config.yaml
n_head: 6
norm_place: "pre"
tie_embeddings: false
init: "normal"
init_std_up: 0.015
lr: 0.00542
lr_mult_qkv: 0.7
beta1: 0.95
decay_fraction: 0.747
decay_shape: "linear"
batch_tokens: [32768, 65536, 131072]
seq_len: 768
train_tokens: 241900000
steps: 3707
dataset: "wikipedia_en"
Each number is 128 + 24 x the weight over its row's rms, rounded and kept within 0 to 255. Layers, rows and columns count from 0. Numbers have three digits each. The size before them is the row's rms in percent of the matrix's.

# layer 3 attention output (transposed), 192x192, rms 0.217, rows 29-31,61-63,93-97,128,160, columns 96-191
093:104121096151109132183090104113120114122157127135157062101139131164078152111118174108127111096139154147129125162118102136140099143117099187127130151170158158143120128107136158163111101115109157138125113143107101097134117153132119128120133135110100137163094101151130116142151129164115136133
092:145166119130173175132136128180102121115144077093153167125146135194099110147160131133160110107162126100098139114169152142102108134154140120120181118142146171150160149159152122173135166104125157121107104088113136112146152142163100126138132122088123115118094103138152121170170091131167111162
092:081110142114111130101102111183106118089128147147135099131135136128106144141185138138086089118130169141169107153159116128135147148149150117103113144164087168142108120122106121173082108137146164121125130116121143165155135120138124103116075107106165157104110092127143119164134136120128128155
110:142114174161182126105151152121098167137081101157120140162133122125117123141155097158110165122063110136105114092158108105135098134133144101119113087126147149115125138135141115109150128143116115131128147130158173171170151101102112111102142139128127110154124160116139142146158147133104145112
114:100116133143129100134139175117154148160100115111128119110165156115110130133104158093097177198156105102146109108121149124125122131149153104126106141126095118087130071149155164149107095097114118100134120121128135111109124144137120132106142105101096149120146109146118116125104112130130160134
106:144141107146115129140152133130144148135122098147094148134098132127147121161058097134108141117118088130108137122102133119128130161099128128122144132107160112101143108145150162139144161134174105085126155139150152109166096110104142114145151160135124114161152189122125123129086128159140153136
110:094126143086156131109129122108157143137160115099110148140123145123132108121142134143123107076165131128109100134113115067124138095145111133162146135100103066153117151151116104118144123140127086128143110114150172132098184115131126115162103133126118126060119146116120157086112135082123143146
107:113133154103092100121099106099129191128162180131127147152127087131137117096114138132152140111091195179136123136132134134135144137123132149112106100080136120117136141109124074138106136117136104140138129123099117176136120093072128106134100139147174154146150130123151144092129154149102118116
107:084190117151105156175137135105108122150170112105089168090129116144150120083104100119180151109118119137154124123149127143117166120135150110109169149089128150145155160109093128107118132145117168154120119122136121113102164144148137167099170110172084097160122130122146140122114166119133139123
096:161165140115175169152098091165083129091134081112146087122090124152115142132146111144128085087124152134124116114116157114093091128125103133097074137076121122132117162100121139102138098180134115132133115146130107109091108211125127128184149161128154099132080153169129144130103108104100100091
096:136154138154130152110119123178101126107160101140181109120127093149151160124130170107155141138143159148133154117138123132119097116132115147136102140140129155170165121080096117104194140112154120110130132135123139139167152127106135116101169105149110145103131124099145120113100131135128177102
096:114126127144085066092168091144136091119109134087138081118157131108109125144108140134144106136125116136132144159138162103124139146152131139147098126141139143154125110082104104076137143186159115133105163147165136168134133128091165115107139134139131147191148102083129133139176147141118135151
091:102116112142112148124128106079144124150125139184089142112155114119152120091153145147114167151136124136147095109143097166101153091120120128125189112094138126122110128150128122138132113097126115132144092082141150134142117062161122114099109120144118115134115153139155110131129156146206138148
# layer 3 attention value, 64x192, rms 0.141, rows 30-33, columns 96-191
102:096122112113112104096131152121144144145159121123127149147104142117110143117124104143163150118092123148180139127133113105164155118131131130137124146121124100128115139120085119137118107130154095161096155141138127143149147120153121084160160084138132158111138132097126100085139106136091108124
100:168160141135159145120141160135173135176183152155112158162161124114117117147153127160159118165129181129122131095139117104129105140168095140146116140102136103113132132137119119137168085136157129157158148150102183126184161129112132134139109115127162143126145103121110136038167156122147169091
097:161148126099107121154149144094118144141137116112159137137141151121126107154159146114178115115150173126130115146126115139139121140122122146123155135170119123095156117094133094130119102116140120131132158147133130150116148139153083074191143124128174142125194103132087181101131125100085116083
098:157121117152108150146149132127106132142106113141141126146162159172114119132155136104154135140130101099122141081150120135171131147101092124124127118129140159126138067145106148144077155104148100105103132088156083121064135100161161123170145120092133121142136134135129145126106125144127075100
# layer 3 attention query, 192x192, rms 0.156, rows 96-191, columns 96-191
108:122136109088148162106107064148126152120103127153130154115135107132136108143146125157127118127111121115110105104104146128122111088114164156096156101128180098137132079162116094132118114141139167113134116163116118104111092119107086165149105040116088138169175137169123108120151120127105106137
098:161089149178111150155181159117112134105114127096129110170114115133127145115144137174078148097144130144130148115119121147117088136151141135147126133148113115119083110109128107115144104119096179159109123103135155151147105084117097094128126171134143120073117121104158181129137154152109132145
087:182163142103160189147102108149142171126147129174158135094082144172117080162105083136190125154119118139138135107115118119115122138095136115178092126137120098069148101136134173171140140180137116133119119160104148129099135146148091125127099122111164096100134126133119133122123141123121133120
103:118103083166111114116145096114130092135103137106126110144151160111148174128122124067124129125139115079104168139149126156121122103157104107129142114172129135101109142092128145117139152103137116155103148122124167099120113119114146158082099144105149158135138112122139111124114140167114128110
106:121072148155102131117120103105113060128152119139147093123121147099135133123125149147100096128117161124126098135137145141138132135109134112133138134102149111109109103084094074081142122087136134147093133112148157111115100147093129092154155117116179116155117137106133100124115170148128118153
104:107106146126099179129127146101128125125114095146148148071142132147154126118131151127140127146089109175108105138131125118105125084114153112143144100087123091135114121153168119114115093137178151159114104102086071149097131156177126140172116096181116117119128129150116056161110171178137138157
101:113138107127080160158149139146112071149125092149103144130112127191104108130137125133162132156128112124148121127099103137143139117113175137080146154159112163148119120112118095107198124148122164139107142142097089154138137139120111161144114093176116118113135139168112104113131113127093117136
098:128153133101173182118127095118160174113129177109130120114122117127126109129120112141108138110120103120128097159136110135137135129100109125118126125130165180130115065143142110102090122157158123115133076150108102150115131079107168153119138121118145122155099125149148078075087102110093163138
099:142134112134130098133091163150152177105140175093117182092135106106122121155081116128125121130116129128113101133128122130149125094131115124143133109161086128105137077137144157101165137131147136112109085171122117123110157126170139114144134127093103115134102114134095092111105122122112096092
112:104102124138143155083100118129114064135116124159092126098153118159080149148125131138110122132131149118134131148128178144121127145106093156154122121157146106111094146133157125101091146119155093091139159124176136160110140179069100121102111087129144119098133162143150126117140088100142086147
099:131146088135107131138128136139088108098149122121109113115167078120101116127092109112152143169116140114113187146133136137123093155089123107121168161191135131104135167128131113110106155174128099144141135098132111107102135129169162101072146101084110119124127090090177154123114120119101140186
098:142140125118137120130124148192188149150113084128125165123097144145127134156136126140087156122146118116151093122131116189161091162135119092160141132105114106116163156108110120119146120097095140158148136124155097105107082154127121133090141128117122108121117091086094154121117111140110153107
095:163130133119094129106088156119136132057114123121100168093146108112136143125094133131141156136106112167079169164134154117122161093129165121112133115157114134142137097094063083119148135137146090107119134143146160121114123102134088106114122138138154117104119113154149172130159144171127142135
110:170138183095121134141103089138180132157122123172146110192110122133108102118113127105118129113143192161116107132131157088129121114105138151110149112190130144129146146160127167115152115123138139122100085118103161127140108126154097166132102142108108131113159135139157104125151099122148151126
100:131111109139147089138128134153088141117094113149130103134169120152136098099106128121123141137106145148125162129092137092078161118108162145149139142116113104167135174122171098122155105128121111121124111103092150110140132138107092094153166095131122119151130077109148099165168171158145120116
110:120121126073138109132135132155110073132132102160113104124137136133112145146142160062131123125143188131158140147118138109091170143101139132120127104118123142110130132113164133154124106107136132146166125120160148120133143127129115130083115098148132098169142178160154126140164128166156112115
087:137155124129145168103146152101136147143185168126132144121126138132148158107116104124137114123116091129106188097136122146151106119144118153141097138157142103075137114183123130130094112106093128115146145128123161135108085137147136085155147097126118087090122156101108142138156101128084092149
093:135141100123095109162166120127117145148135109114139102145161134111171123099119122099089101111145146131088068123096124100104149128131105149129078115115125160133118111093132148152149111152152135111157105105166104107134207123145147086146127147146124099120154179133130143169149103171159108135
118:148081160182106114126170124149137133086116112112144131158117170137164128085115122155124148131117129146116147052150134116104146166123100121152157146135110123098117140149149142143141146109102121138109136119152172125149081143136170113074132189114161136075154104104129164167135146154139137123
104:131100146113117151151116137101135151116119153189135146054143124169103104142126109136176150125123112108148118158133122119138156117130176145138145062100085084140140135155139098104138119128146130115147071161095130130157130147121116127180142091162140103112119145166121091122094102105108103080
102:128083118110130090132164171139138120146136126131138146156140102150120083111112077152091136171078121129167151149127149097119133149140124111114159103115098175108105180111167154164136151114128137113090101130130160168120141110121148137100116120150108146134070119105148137112139139162115098156
089:146131129118116136149134101142130102126197134137083126167119128095119135127103152104120133151129079133119106162105092177161098152129107129114108101136121117127099119131100141141144146089158153104143173086154099119107150141077129130129115134130167116156129134107115143178118113143155110125
098:096109087129168129151131051110096154104093134125132144108114118150092083099129104165143133092084114115131124140146093121118165134117163139122151166133169136155099130121102152085127107128129100113112089125094142115111121105125190107073112092092168118162121129113106089122170106120144156145
094:151097144114104104108142129112131108155134125127123153130131082112070143105089152147098130190119132175161108123138129169118108127157084168141129137153134129132126131145127147125157155099151150112150174138147130108101140185094066106091100138134097102143156110141107133167132122128139115111
098:151083098119158099149129130128132129087131163082099181138118133130150084134134092154138124126160141134117117116129120147137128149120136106140113124141144129107126151131106119100114125126103153125142108102167137103142109157146152106122178124130085165138077172095143126085117152112098100153
102:110118123160113162134124137116112130124138140141102156091127159101130172101083109141123105124131150113120113127150088117127116106118106149139127112161100110104147147132129137172141119110150165106140099169091119106171161124135152102087137131085130131132120132137100137110146141152132140093
093:090093123125127105105153129125085098131126125150108120136125104141145095081131174114150148125134156155182132117115170121146150080135177133121116174129129085136140099132132191137115132161133147134100161125089134115118111094139139110128099153180052128137152090129086094141127139138142121110
107:119112126129112085120161155118078144138095149154142162148102079121130061108136137095136142167135126140128133134111127104170140092129124141144112114120134147128133127113090123085138109128139134134150099088124144147088129158159077136142141129125116120137111097122126112152162127152156122154
098:123137163100094219139143123148123114134146154153131084149127119176108097114158145121096101183133129094151113114113153093123120103149158143110112115143142149137100105134127113166138099114116141152125153133137115121139149147148086130112138083121105148148151144125156117143103084140101113164
099:115144126138137145109140135186118104152167119148139116138119144107151125120150120096135122098156091111108146107131097158146125138118097124113132131126128090100122136126099131143100131137091120105134116113156135182124108116136140165130139136112178087126144096151115116139123102114092147125
093:133082122110119130126099111140139139132104098150150161101107112177126173074150125126138123134142109143125124120099122105100139091167138142142150113171146156119097074130094141127180111139142153083155066139118118176106133120131130108170117135151124158109129118128133147161100129109113123116
091:162154148112132143153124116161142136106181158147128143122118117144165136166121134110118121106090171146128158159117150142168149140101108122159096134117127143080138133120107161183151149129133122150152140158129132141086138112151150144135117176131121135106124115140143124144174080110136176109
065:139130115071107104125115145131115129159128093108120125156093141148137140125140136099137147137188099153139125171179105125128128145152096140115100120127150108127113086156097148102156153099115133117097126126130075147174152112124128149162126134133170134135122160082145134136117159106150109066
069:128152169158144158145120116159147149115109103135104123160159139131109135121109113143142166147091175131124102089131148124115154105126141165149156124150103121117140098156147096108122126119115125083101162172125136138134098088112103095139162131031121121085091140106103132122117088106123115106
077:119093153139086120118152130112128144169157102143112142129099165117134161124145090124136131177138117133137147114110163150143104139116092134136150152130159129121159162143132140145114143121108172112105138095109137111184069115121157129108129111101107135139120100129140091178143166099136110070
078:158102116119144134170102140161136118097090119118133153115099148081128152145135156094149142169140123150150081101154141114129147116119131130082146136130113145138135153104082161100118141133121114159150114152123127125058128176115110130142124121124093170137102184159141083125095114118186078149
086:110117172123141181135097163100114140082171098091136125162135115163093060151114127153172148138098119110129092135139132133157159136132125099092163122088129151148120130100090105117162101122130146119125115110150099138142158125104112148142099079125110114113120128107122126124113126138088082096
078:072134135114108084132130092114160166102150122127167114116116107114125170112103155152086149102152122156140099112109099144136111139171147108136112147144156123150133122148128124100146123109141133089124146090177101121178100140115083162119122104122148161156128119126148136110139118147100169133
113:123109114135113132129140129123148183123127130116146153115106143128086084074101125116107138174129145146135114110151091143136138068155134141128135154178111157166102125119109116126166143164137107146123098103112119174171157109125110140147154112140132144174085156115138102122148115098124137097
108:135131115143104152092124089150158113115096151100122071132100113197108156131145123123121151112130154177115090076105118124130146156155114124155091134117111103138113159170151105097148105122101122101136163129146124169127117124145097152192115103149137122136160091145142126123093126113124120119
105:092141147114151080078069143131150140111105151133118146132072142098132115163126111104102151109090150144115124156138119114162141162145144126122120137173091135081141122070111125098136127125116102142129127098138136101139163114142129161116109130121118156119101119126102116122113131103152150117
098:153104131114149136102124100155133124152124114171133145072111137119168145107118148164168147102112090084131121148132137148118157075132137122088145115070191117105122124150110152094129149138148108081144142126171143147131130170123155110127083105158122127141088158124079108137140099149126114133
103:154166104102139132166130143160163170126098129121121174126129137115156133168140125116171136145145106136104116124116129111138088129132155146146106119113119165152146143152139135173108115173097099146141125123128087115097121163120139101135149109118116098078077145133149133124140116148109105158
092:155174102109189101100130175142112098121145107169153147136187130044139161135110124144119130133068152164113173129126108120106136126105103124129113135114110150133090113114108143118157076128138092139121152097107164147145131103114125117109169132126109158117128123128103139103137108145145134138
108:140141116171108121107099133105117117151114139114140106127128146141127120088137142128147125150132163155115142127130123147143146120150107135161111149126158129128099132078100077152123141091167113136111158195129138162113147110124142108091127098130173153154156122116108160167135134098111122143
102:137125161094092091107152122119131078141121138144157117122102130164121104100119143143107126148134131146171142108110159158108163156161106124129163159173088136151128150138079134098156139118151156131140124098128128130143120147084113114130114123117185109114107179127112120153120119143147137130
095:144120167166133044075099109115090112106143128136127139109109124148112141085144072137139152136113130126106102134147094105116146134158155134167096121122159158125100115111157145137128145142127161138115089162112122144175102114165149137150144118165132126088104135155120110111142101136167132083
102:118130097100113103134124156101107098123152153100158138125160126135103095153143150121170101132117135141133148129109107065126126195117096137079119145097126140127147135125140123110135094164082124158102102107144138093114145118155149122104148136106097128126157124131149164124123130131133172176
073:138158079171081166135119156124116112161150182133146097103152154155116157117179171129127118155131144128127109115078104113136137136103134094150057150127163149109101148136140108072082124137148131129068147143118122135156184121153097146142130131082130134104124120136118095079117119109098103127
072:130106104135141113137136109148125123113157144148133160168141109125152113142125162101143126116116146150166161134182125111118146128140151109168106174121127162123102139122151118109115126104117109163121127114145133140088153134133158110142191150157109092182108141087085096144134105112165150132
084:176151152127129176116106149096098119139155126114129115134190143156126107134154106121124135102144121126145133111113173099121110119111087134177113133118080130108104099186120084116089104138144114114140112121145114150140102190131073137132135150122100075144124155115133145155127096115114126101
078:123105151142147091130112080115150126144128150144130151147089117094126137083124145160081130154160116127122137140135094171141151117170117144141116107149113115116138122144173144113122105142133167127112142104080134119142145073110102165118153110166136150127124132128095138116153189123136202140
088:169102127135161109107064122159143121121140111149135139106097134147138139159137128088163156073174108136120114148103122124115153098133120101155128143131119128152126172158140155119120115180113128141160160148106122143100153106125125101094138103106118063158129111119145136142112173145135138119
093:107096098140097140099134166151110117152145142115124140157143119106150117157126137119094119120139125066161161102118136087130136136130140129142169089094110113149123144101103123078124142106132088094140139102140152096126105127128094145142127145107051123127127120115132162154123129144071111135
105:170114144098142121105141105104091105110123118159067115130126152128105143086095131127124132131134150135169081109138091102152081129142142149140119135089132151126122143090104113099120101150139111116138124112145152162112153103063127156127141128120134120162159128068109114132169140164126119119
092:165109148111117150090126123118123121110097085149138123085119108132105142112102135125146133145109152145122147147215119137128124109105096194118128142109135150168158109146155168106135137097178111142149157104083170132123168153138122140113126098173111143169136114137117090129130118121139135163
089:122069131114174137143151166165132117160145156104112162084144070132112128154126131147146090124132152140148099151113132133152082115159127166129128086086125152140115116134097132160093137137162138120133101155135116106121120110117119129099108105106116121170130148137091142102093141144136141148
098:153132136196129131112104148150124123088155124142090154086149194135090143138165118147135148113106108138113119122140094104117131157112119130152149156134106120085151108128170126107139189148094103166110134182150143097161135169133148118105107147097146128122115138129101089141110137151129094127
120:189126122135137182150146120133149178149158103150126140136107134082122145144113134102165136126149119092102124098113085147101164076161124107121153096169086142083110145150133137104139149145132096097134134119099119105146115111135115129142158124125135094151089155109127125079126078134153114151
101:137099095131083141126142153112138096101121116098103136115123138121112061106134127170160110148111157132099124109153142109131140156161149132144148113140127137136108107130106071111115072100151147165138138149097123162102119152123104119099118106143086092090146105117113113098120129124064117162
102:100190080136124090104198131105130131135152100101176110136093119152139117150146107119134129113117119127118130155117100157152111138105141090108128135125127134147148146155131122142128181134137097151099142147200103127111058144100113121142094112070161123151132148172114163139117085154123142122
103:155120124127077163091112142143118110081154111137142084171123167083112124147095113116134066082125110121131125138144106129119135145138063116127153152117110073109091075101130136164136152055168150144123147088117139108114127134121149117151125125136138130116144091131145170116112118114145160174
093:144101114133116113151143160107115129109149125100180127108129135088086151124155132117114131140083108140135150146115133139144163130115163158105142111105076123122137126165146132112126144145139154096096129142085089132088133132111150111087141140100124114175097122144168157143129124173170111121
105:111133113133111110106135128130104163132167149129089121127129127099083072126117119145169127169103094147111147102129128116170096117135108098115080162105132188138144126127074101157106145140124152111135117124152107107118118166143145135119170122140110085071104127114138113102129140157109185135
088:123158107113109073084146151122098126066132112142112151135140141136126103106115116106160130136074092110151154094150118124127136130106095128115125177123121146116169093129108110071168170142152152096182135091163091099122148129083159133124167109125131124133098131101077116157145140112171126088
073:108160126131149157114117178117111110140113125138127148120149129155091107125122125106140110139133101131144092149144145155172124116150111122120110129117155093114138141125106130120142113096117082162108138154142151116141160136139088147134122175155099132118154149136145182141135125128071135134
074:105153107122116154148097078127124166128130126093149164147127147120146112086124145148128152154125107132092160109103097164108150102100113117093133139157123149168118127157126130123121158145104149131115163178129118124093144076136162168130082138098102126111113150126150118152126192116144140095
087:149141114121118151128148105148119131139101126125100180124121094136119108157095105141114129107133129150143078116105121131092157138089148120108119146132122127146123140138099146129128098142137134096110180114123056107151147122129107103138123105103156094111098160149155121060074133114161118106
087:143086130119154130155131139164128051139162156119154091157149084126115074127130109157127137099138147099161188130091131139122125121109129128135130090115120141145131101094122115132146122121138129155099112170159156119132144105126145142128092123142161145141149111187129116109128151089078179179
082:135156128084111098094108130104130141168132110169139092154135086128156119117154125124139137136152144143112147142156129099158125116097120146181138085113132126136154156131102129109121131151149108096153162120103124094133130103160119126124127140125107125096147164123123093160171118094134147196
099:149136109112076145084173136112126161075106170111148101109117170091131114107103138097135106146108101131132167110134124151106134136161134061118104115087140156104144143143137113132142133114086172125143130119119124123092172136109120139108137102084137143174114188097133088132150143149175113132
087:117127113044133143103116072125130114120120154108168117083143120159176113113124076110132134121100116160097106129123110152122148190112161128103107173120123122141133151140142135159135124113124143142130119051102110132137116171136104128124118112141123105117095118136165150126122115101170127107
110:122149100150109079112125154134118125075113118130074160129133093097127156157157154104134141132082139162125138137176119129102114140130131104168108086121139108126144142082163115117157128147106138128172128165120140097099143143100149119106112156102117115132128123143123125081142145093167098147
108:112134095147130103104085112124130153117119118169132132102143112126118143136120188152120101109134114143117124122133162139093135131117094100125129108105116139119088157141119135101121141156157126105148160128154110105122113118139161075100135116090080125114131149096112142146147104138136124151
120:177123124119131187146169156152092128123164112113167147125095127116148138117143129135169113157142106112134110155128112117120116129150115120133120132095098146104173088129077155153121122103095089129115091094115083142136085121104072091086095119150140152114130155174148146111147146123128095121
107:161094151126140083107133140114167141129127130116129141131177146128152155088098105141093116120136174150140097146127171145097134119155111075133117147160096106105121145126129101118152107096106176131110149068123138121103110138101099146091149147148085137197122142095124119121144127135109143105
111:126161110100101133121091109135110119126156123109136126148156082133103157116139140105104137082123160115136096115141112112079129142125122098095214136164125123122141105121162097079089105121141129116122118132069152131103136082115144108090116108091129152080132113149180155134119151103123161163
118:146120117118172157118144130123146113117121111146146085126114089176126133127103084073146129147122134135125126102103099170114117155098151109119086147121115122149153131142123113121143135117162152122120117129124117077120154143104143147142162140136150136130135128106146087169090130091132191147
123:135105130174138135135099110157146141146107125121179136111145123155160146150093156170120148128116111146111169103125146161169167135144127155133131095129143096155193168169121140100142152124086160123151094088115138143123095108154144113121146136114094152128144110109095154088110083071137154092
116:088105088070103067124089141122116083100092134130128138161108144131148154120150100125139118136118158158111165137159161117106123125134150137147153111143145129129142127166087122120124158101113134114162139111132094142156159135112075121156134108180128139146138139180157113090122143092134098137
084:152116138102132143164136135152096141095124122143101096134139103112099127155132140161153156129086093120119133135109109093148148129092169181129167154125127140112108127195154117126122118126158107132123078156138141156132157138141123082085141148139134145099134168160143122148144167160148141113
101:086099161140162164177116156144119118165139126160160156148065118130128157154136117111103131143149125151183105138135148146190130105179124132109091055122126159137126146107097138126130111118153129127127113093096142142095125155112123159133108129150142105159111093152096179096152097104131163166
100:118130122150119131145138122112135134193109108098136107136114159140118164128060078134133125156156118174176147148100148190144124153149099091129120127131114113131136156151127133145142173153117073138114116075110174101189116114164146152082093144111117151129175102140148103107158111169077125134
085:129149156105120105118098097074144116085138121123134142093102138141168113081136136121138134119102133110134126159141125118116170094105114122104105141153081145154149118125166152122132149158136107133178177141141140154133126120129177079144157106101109124096131151118148109119079151126170169118
081:173123122141159114152134135115135141125117138110113182057147141159137165134097149111118135140155120130113152136138163196125127112170133055084152109127130089146125147122108107128133059121151126161141121117161121162132099114107122134148086081117116111146089143079134147100139152150159134120
090:100070132106123109088107108169136099147139186133139147112113117127120153175136138133112104130113140174139128128099126111156144130135111187122147103125117129144140127064132162151117136085120162145091149143151185141151100145143108134129119109142062127134126147147096180118106117152118164103
094:074119113140133115103132153155128066161124107124125118060103125112103128081139104150114099158098133161116128109088100121100108142106147167133106160108133112153138180091165122148156092106129127142111128137161159145130119169086092123110157150151118148126117122151113143148121091136134135143
092:120101124101136102134140136077137109139111157116133134169164101122123132169160174125133108127130136149124125107180126136122123128092143129119149111123145136143087137123164123152115135118174152146163132109151160111082133122128154130105087112171090130169187142119109118125143118116064152095
106:134134106155178124123133142128080126167144084143123174138098135093100122137104128135148157124103109116150150170082113105140152121142088171105127112126165102115158087104178112071101156176103105104129125171131171119110124097140149138144131131127137134162123126123130123145088086119127134127
125:126144166167111085100152142165135099114115116109122113138093170119154150127103133120111137097134126135149134137132100125127165085146141127170154152126129092126107136073115131128146159153124090152150153145135138129144119139148121129120155113164127152154089101122111127110137128129143194176
122:149169117153156146157134100113125144151145075154118116123116123131151138113117124132116122125125157077106077149096095140099106082134143142141138113147105141176123108138120175139157138119128115113119137118104121132131121156136139165145103112114155109155152152154094108115113106156146129140
109:165093148152162174134138120143119108128133160115098160116153156165143113171190096117116193149145181148110115091160122176132129159145126128135175144103134115151116139119156132111126093111123179161113137104109153165128131123096134108084117127131113130134137143121138135095100122157080156146
113:134135120134129106148112134108164191109133136092162110145108180125126124145145127110083109168134073145128135128112137114122148121177105134111146160153095143168112140149143149130138140117110099084102123105130115121148136134087114115133098103124134125172151138135123113118133132131160125112
114:146148149112140145126098090150119125124127137080132117135116096102105154138112112081122095115146134105147116110134132180127099112164133143127102151115093122100109115139154129156163162118119180155082101104179132086142158108140155161132135140122105137150171157115139147086126085122164161078
122:098133143134160170088146133150128146167122089143088133101135107096105155097106124106120149141142123150177157099126132174110122104090125159158120155074181169132114123120125143121114132086163116131137133125132145143123106131098134111148156120151146089144121144091092093156141131126129119147
116:128120140138125102095157126109136172165167121133154135133115166090184145113127118083183164192176152114105125111124116098137111109108094110156131144099155177132117100140154111191152153155144133142124116160128114150123133107139116145186174143102156111135116156117111110144135136143150098102
# layer 3 attention key, 64x192, rms 0.156, rows 32-63, columns 96-191
066:135075105106103068110129132123135146131141080139138162186109143161123140104144134142129140107140159104154128107152122110150098141177111125136138119119165138154136101096125151129110097112090145105138145113169105136108091125066117146159163092137110130132088130133126151104134094080162167111
062:133212100168109120146108137106103143144126129131138138104142125084168157073117114083144095104148106141125109094137140131119120160130121104142122144138106130119106139135152123139129156181115134151102144150141140121137113125161146068124118107103147134118187059147152115142095159122111115134
078:059116079107133080128118108093132134136110116162127110131124139133165143118155115126175082120119134130115157139144115171150139168101132179119132098164125112098130120136158095130112093122135150126106114153101119139093130115092118134138154109123107131124143107095129122123146207125152147095
075:116145136130131121110091126115120155114145078127128116100154110146141109149096157131161090143146181165101114135108125131109148078113099152122151128136145160099153116093123149153130190155084147112155104147177120127132103138135117109140083094095158095129157151156185132152139090163161151162
089:155129155136151159123101158130105122120141144143120121113142097075082117080127133149131098117129167142101119071141142116144124113106146158106156114145161103149099145173115085133067147164140140175131152153126178169150054105128092123111167119126108135130114121101137148171141121090122082149
079:085161114101114164143139139139130109130153132111107107131113152158152116130124111102117115176172094134122124161119136123136108150147149089113113146126083096141151097149150180114094113157138127139062137092116112151108126118128108136139105135159092161105129132130129110138074120111117145101
096:150103121096103107092100121138135147082156116137106125126122145134143089116111124154166150102128164102148120122153157171123139140155130139124130126116145139120139124116139081141117156100155121120127118136144123131118098150148140105143140155154126146117120167116109101165138133167121087112
101:151112130118144111128110088136130123100163156123118109127118121138124117136122134144143119142099119091093171118109065133171125159126089088121099140148151137098098128102103154074107126151140099142123151147096128122152102116137127141105130147090159097164116140133128132077117075121118151149
101:124117121183150152151114135117164137162101117096105141111084136085119165142136161135133127093163126161137084144116135130119093114091165167139148140084143137133129146141120091166129093099111179100108124116136095160124151153109091105123112142084101134130120087083122100079118120148129135178
103:121148073120129137120156136114146133128121102127143138158147118145132094110086179150117068121125112135121121098159135093100152100107128128084138136095172111099111142085127116142127140167153118123122155175129080105152137135133114101152112124152153185142185164114148125165119138147143125148
104:149073123119122145126122091157091096137118119151134119151144138102113119131153060113111146145086106151087117112105151126148113160123114142155131155142141110117122135106119138140147165089153201145096164123158128106119136150144161110071152150101153152151132117084118105150161108111133119106
102:117144110141097146131136143149161143150077120122116145134110142143117090117121177160102151163134131163144137070141128175139167092117134125138166109109097111098111169140100093148127134146141091138106161134112178139116080135116125183099138107144133068161066113108130153117127098103103148158
119:118129094118128126156097085116129117146143117118157149099165095111152105104086076155155110124102154156142164093093116127099115153103173165137126150123138123097156147120114138175130104103089101163116124106144136123155149161137136078111154119075158101117135132129140123142124170095126080133
105:147118150094107117138130163149163149104113126127140160153120123150124147145092124110123104140140108151108131086115157133123105156121120140166096116101104125149126133139148126112114116125121161125117099125117106143107149156152131072151130129167160106090128116184103114161115113096158105097
100:093122153148109133127124113115135149137125132124079111159148139122133145086148088168140110149111143112121136113140141128094108129118112079160154117126127153143123103138121124108099136118139146101131165140098099100151088147101150095172117118123139121095139158090135112158068106152134123176
108:144112171142108129168151146111165118138110161159116133105134133128074116104146121120104129176120137148119122143128114148161165108123140132130107120123111172128161166122160123141127128082154177130133103108135145113132101188106094161149135115127192134156124133128163130105144125151121170164
078:137116106144142145121137133126147146151117107171182138148103129128134149117152120125111117133146147130076118124133179070137140107123106178149157066126139147110151121132171142135136120126129142108109131160083117113072085097114098169110131114185133096124156113130151100175158168110127166107
083:101155132119129150114133138162106092111139168111095161149132107178120104161149135144121135141091123119174119104149090153143145145150165115134129172111125137131095119152110099138106112129123115137134155052174125121138128152113123098115114121150151110092090169097084120118094102152151081087
075:137132115140184188128136125112113113114155167105122099138107077133105125136113139107140113103124111105167128123167107144105124146117148143135047168136090129115112165146147130105128126144124127159095089143143152135174188153118179118091142145142152122111136136136134102117074144134122129127
080:147116105094125094130134124102147180109116098147136094141139157151163109110096134138123087118126127105120084131171145140044108120124131119111144086137145113167113106172114117125155131129117131141143113153089076157098097095101132130118107102112128132065133119125148161136150129111141073152
088:110091116137081065089113114116120092112118163150089108133149098136136114126147124139115108098051111108152103165125101126140145120151124094107135102119153132101101125134067141135169147138129147141175162104144104113113143124105145138160116111106118128097100157113118129104110127139138098126
089:121142089128166127135104075137108092139163101204085168109118166140121151113120114112131140136128114154135114110146084185127102151098144111132153158126125126119104100139133171109103093126142159131142149095126140102126137131162145145145129106100117139203108138160107117089163167112194198140
096:097152141065152142097149159132148110127084086165101098147156130129141131131097174131130137152128149139146160095117141099121106113136133133104134126133126154122099118098170153128120079128122110101140129151138139094094164144115114137087125121172101082143136125141105138138131139119151152149
097:120117115169100119138152094145165117064110093149143098174120127103142165115100144102149087169146135172109141112123109128109076165072141115128130110122149151107104133118131138112069089130161109072093139122113129100139133136126135137117161103125117094147131102132149089108081116127147143163
109:114119163150141136112102125138094108082144125136112115151138124149104134147088135152129102108104136142128168139118136149133108140114144127106093141136115136134099155129122144121111090158141122127101136085133099117164122101158139132110133164122084134170109129116121166126124151159067132115
119:146153134160125167120105103146115126123092113123172161138122120162156138092132084157119136064143112121128146107161154162091170099150122147083128123133116125127086139173167159143122119105146130138131141115111106176131132133180128131087096091140092103136108160174112100107126108090137124114
109:120135143105130127095067140074084125085125145127107136153154127124169106147149136097140144100062133106113130114107100115149110121133140115103104172114106098120127080130113136165164119156129121135139174119146093117077131100160107127083146110147152109135182108131151146111106141122124114146
112:119161121157094103117149120161097148098123132130107141150142189141114107132149083143141122132094150155114159130150132170151129173092116122174138148093133137112089106162114113111132142114154138143095121139145131145121132088164098126137100132171166096162130140155132107129123086133158125119
107:163119141153160140123105151149103128177103108156130096140173118146120150131194112136121170111094134105124156116185125112116181123087111114121132122117114089095163113146116118125110113112130081120117133099145133123100107142155169125105117104136155110113165088150111134126138123114160146137
115:147118144104126129125105119144114161122129050134171122132127156120160131110116139131118121079132127106142136165139124113136161137143111151121145098081117151113161122115121139160162103111107093191141085142098173115152162121093132119089168154183130119115108129146168155109129149164146130108
111:111134112122135142112143169179111124143114096130149160130100083141074172162149130093171129159108082154133122115106114148108090118179140164169143159132122198152117153157104120147124118129140136118140125141147108141146121092153107134177154126112101116175124131110166120122163152147148095160
106:156070079110137113108134158115140148140119114110109134057166171111151141158121096096164133117184096130126117085121147162102156129147085134117118092129135123107160142096138103110153154099136142117138155115154142166099152110140132154137119134173142117123125115057155168156113096120119153106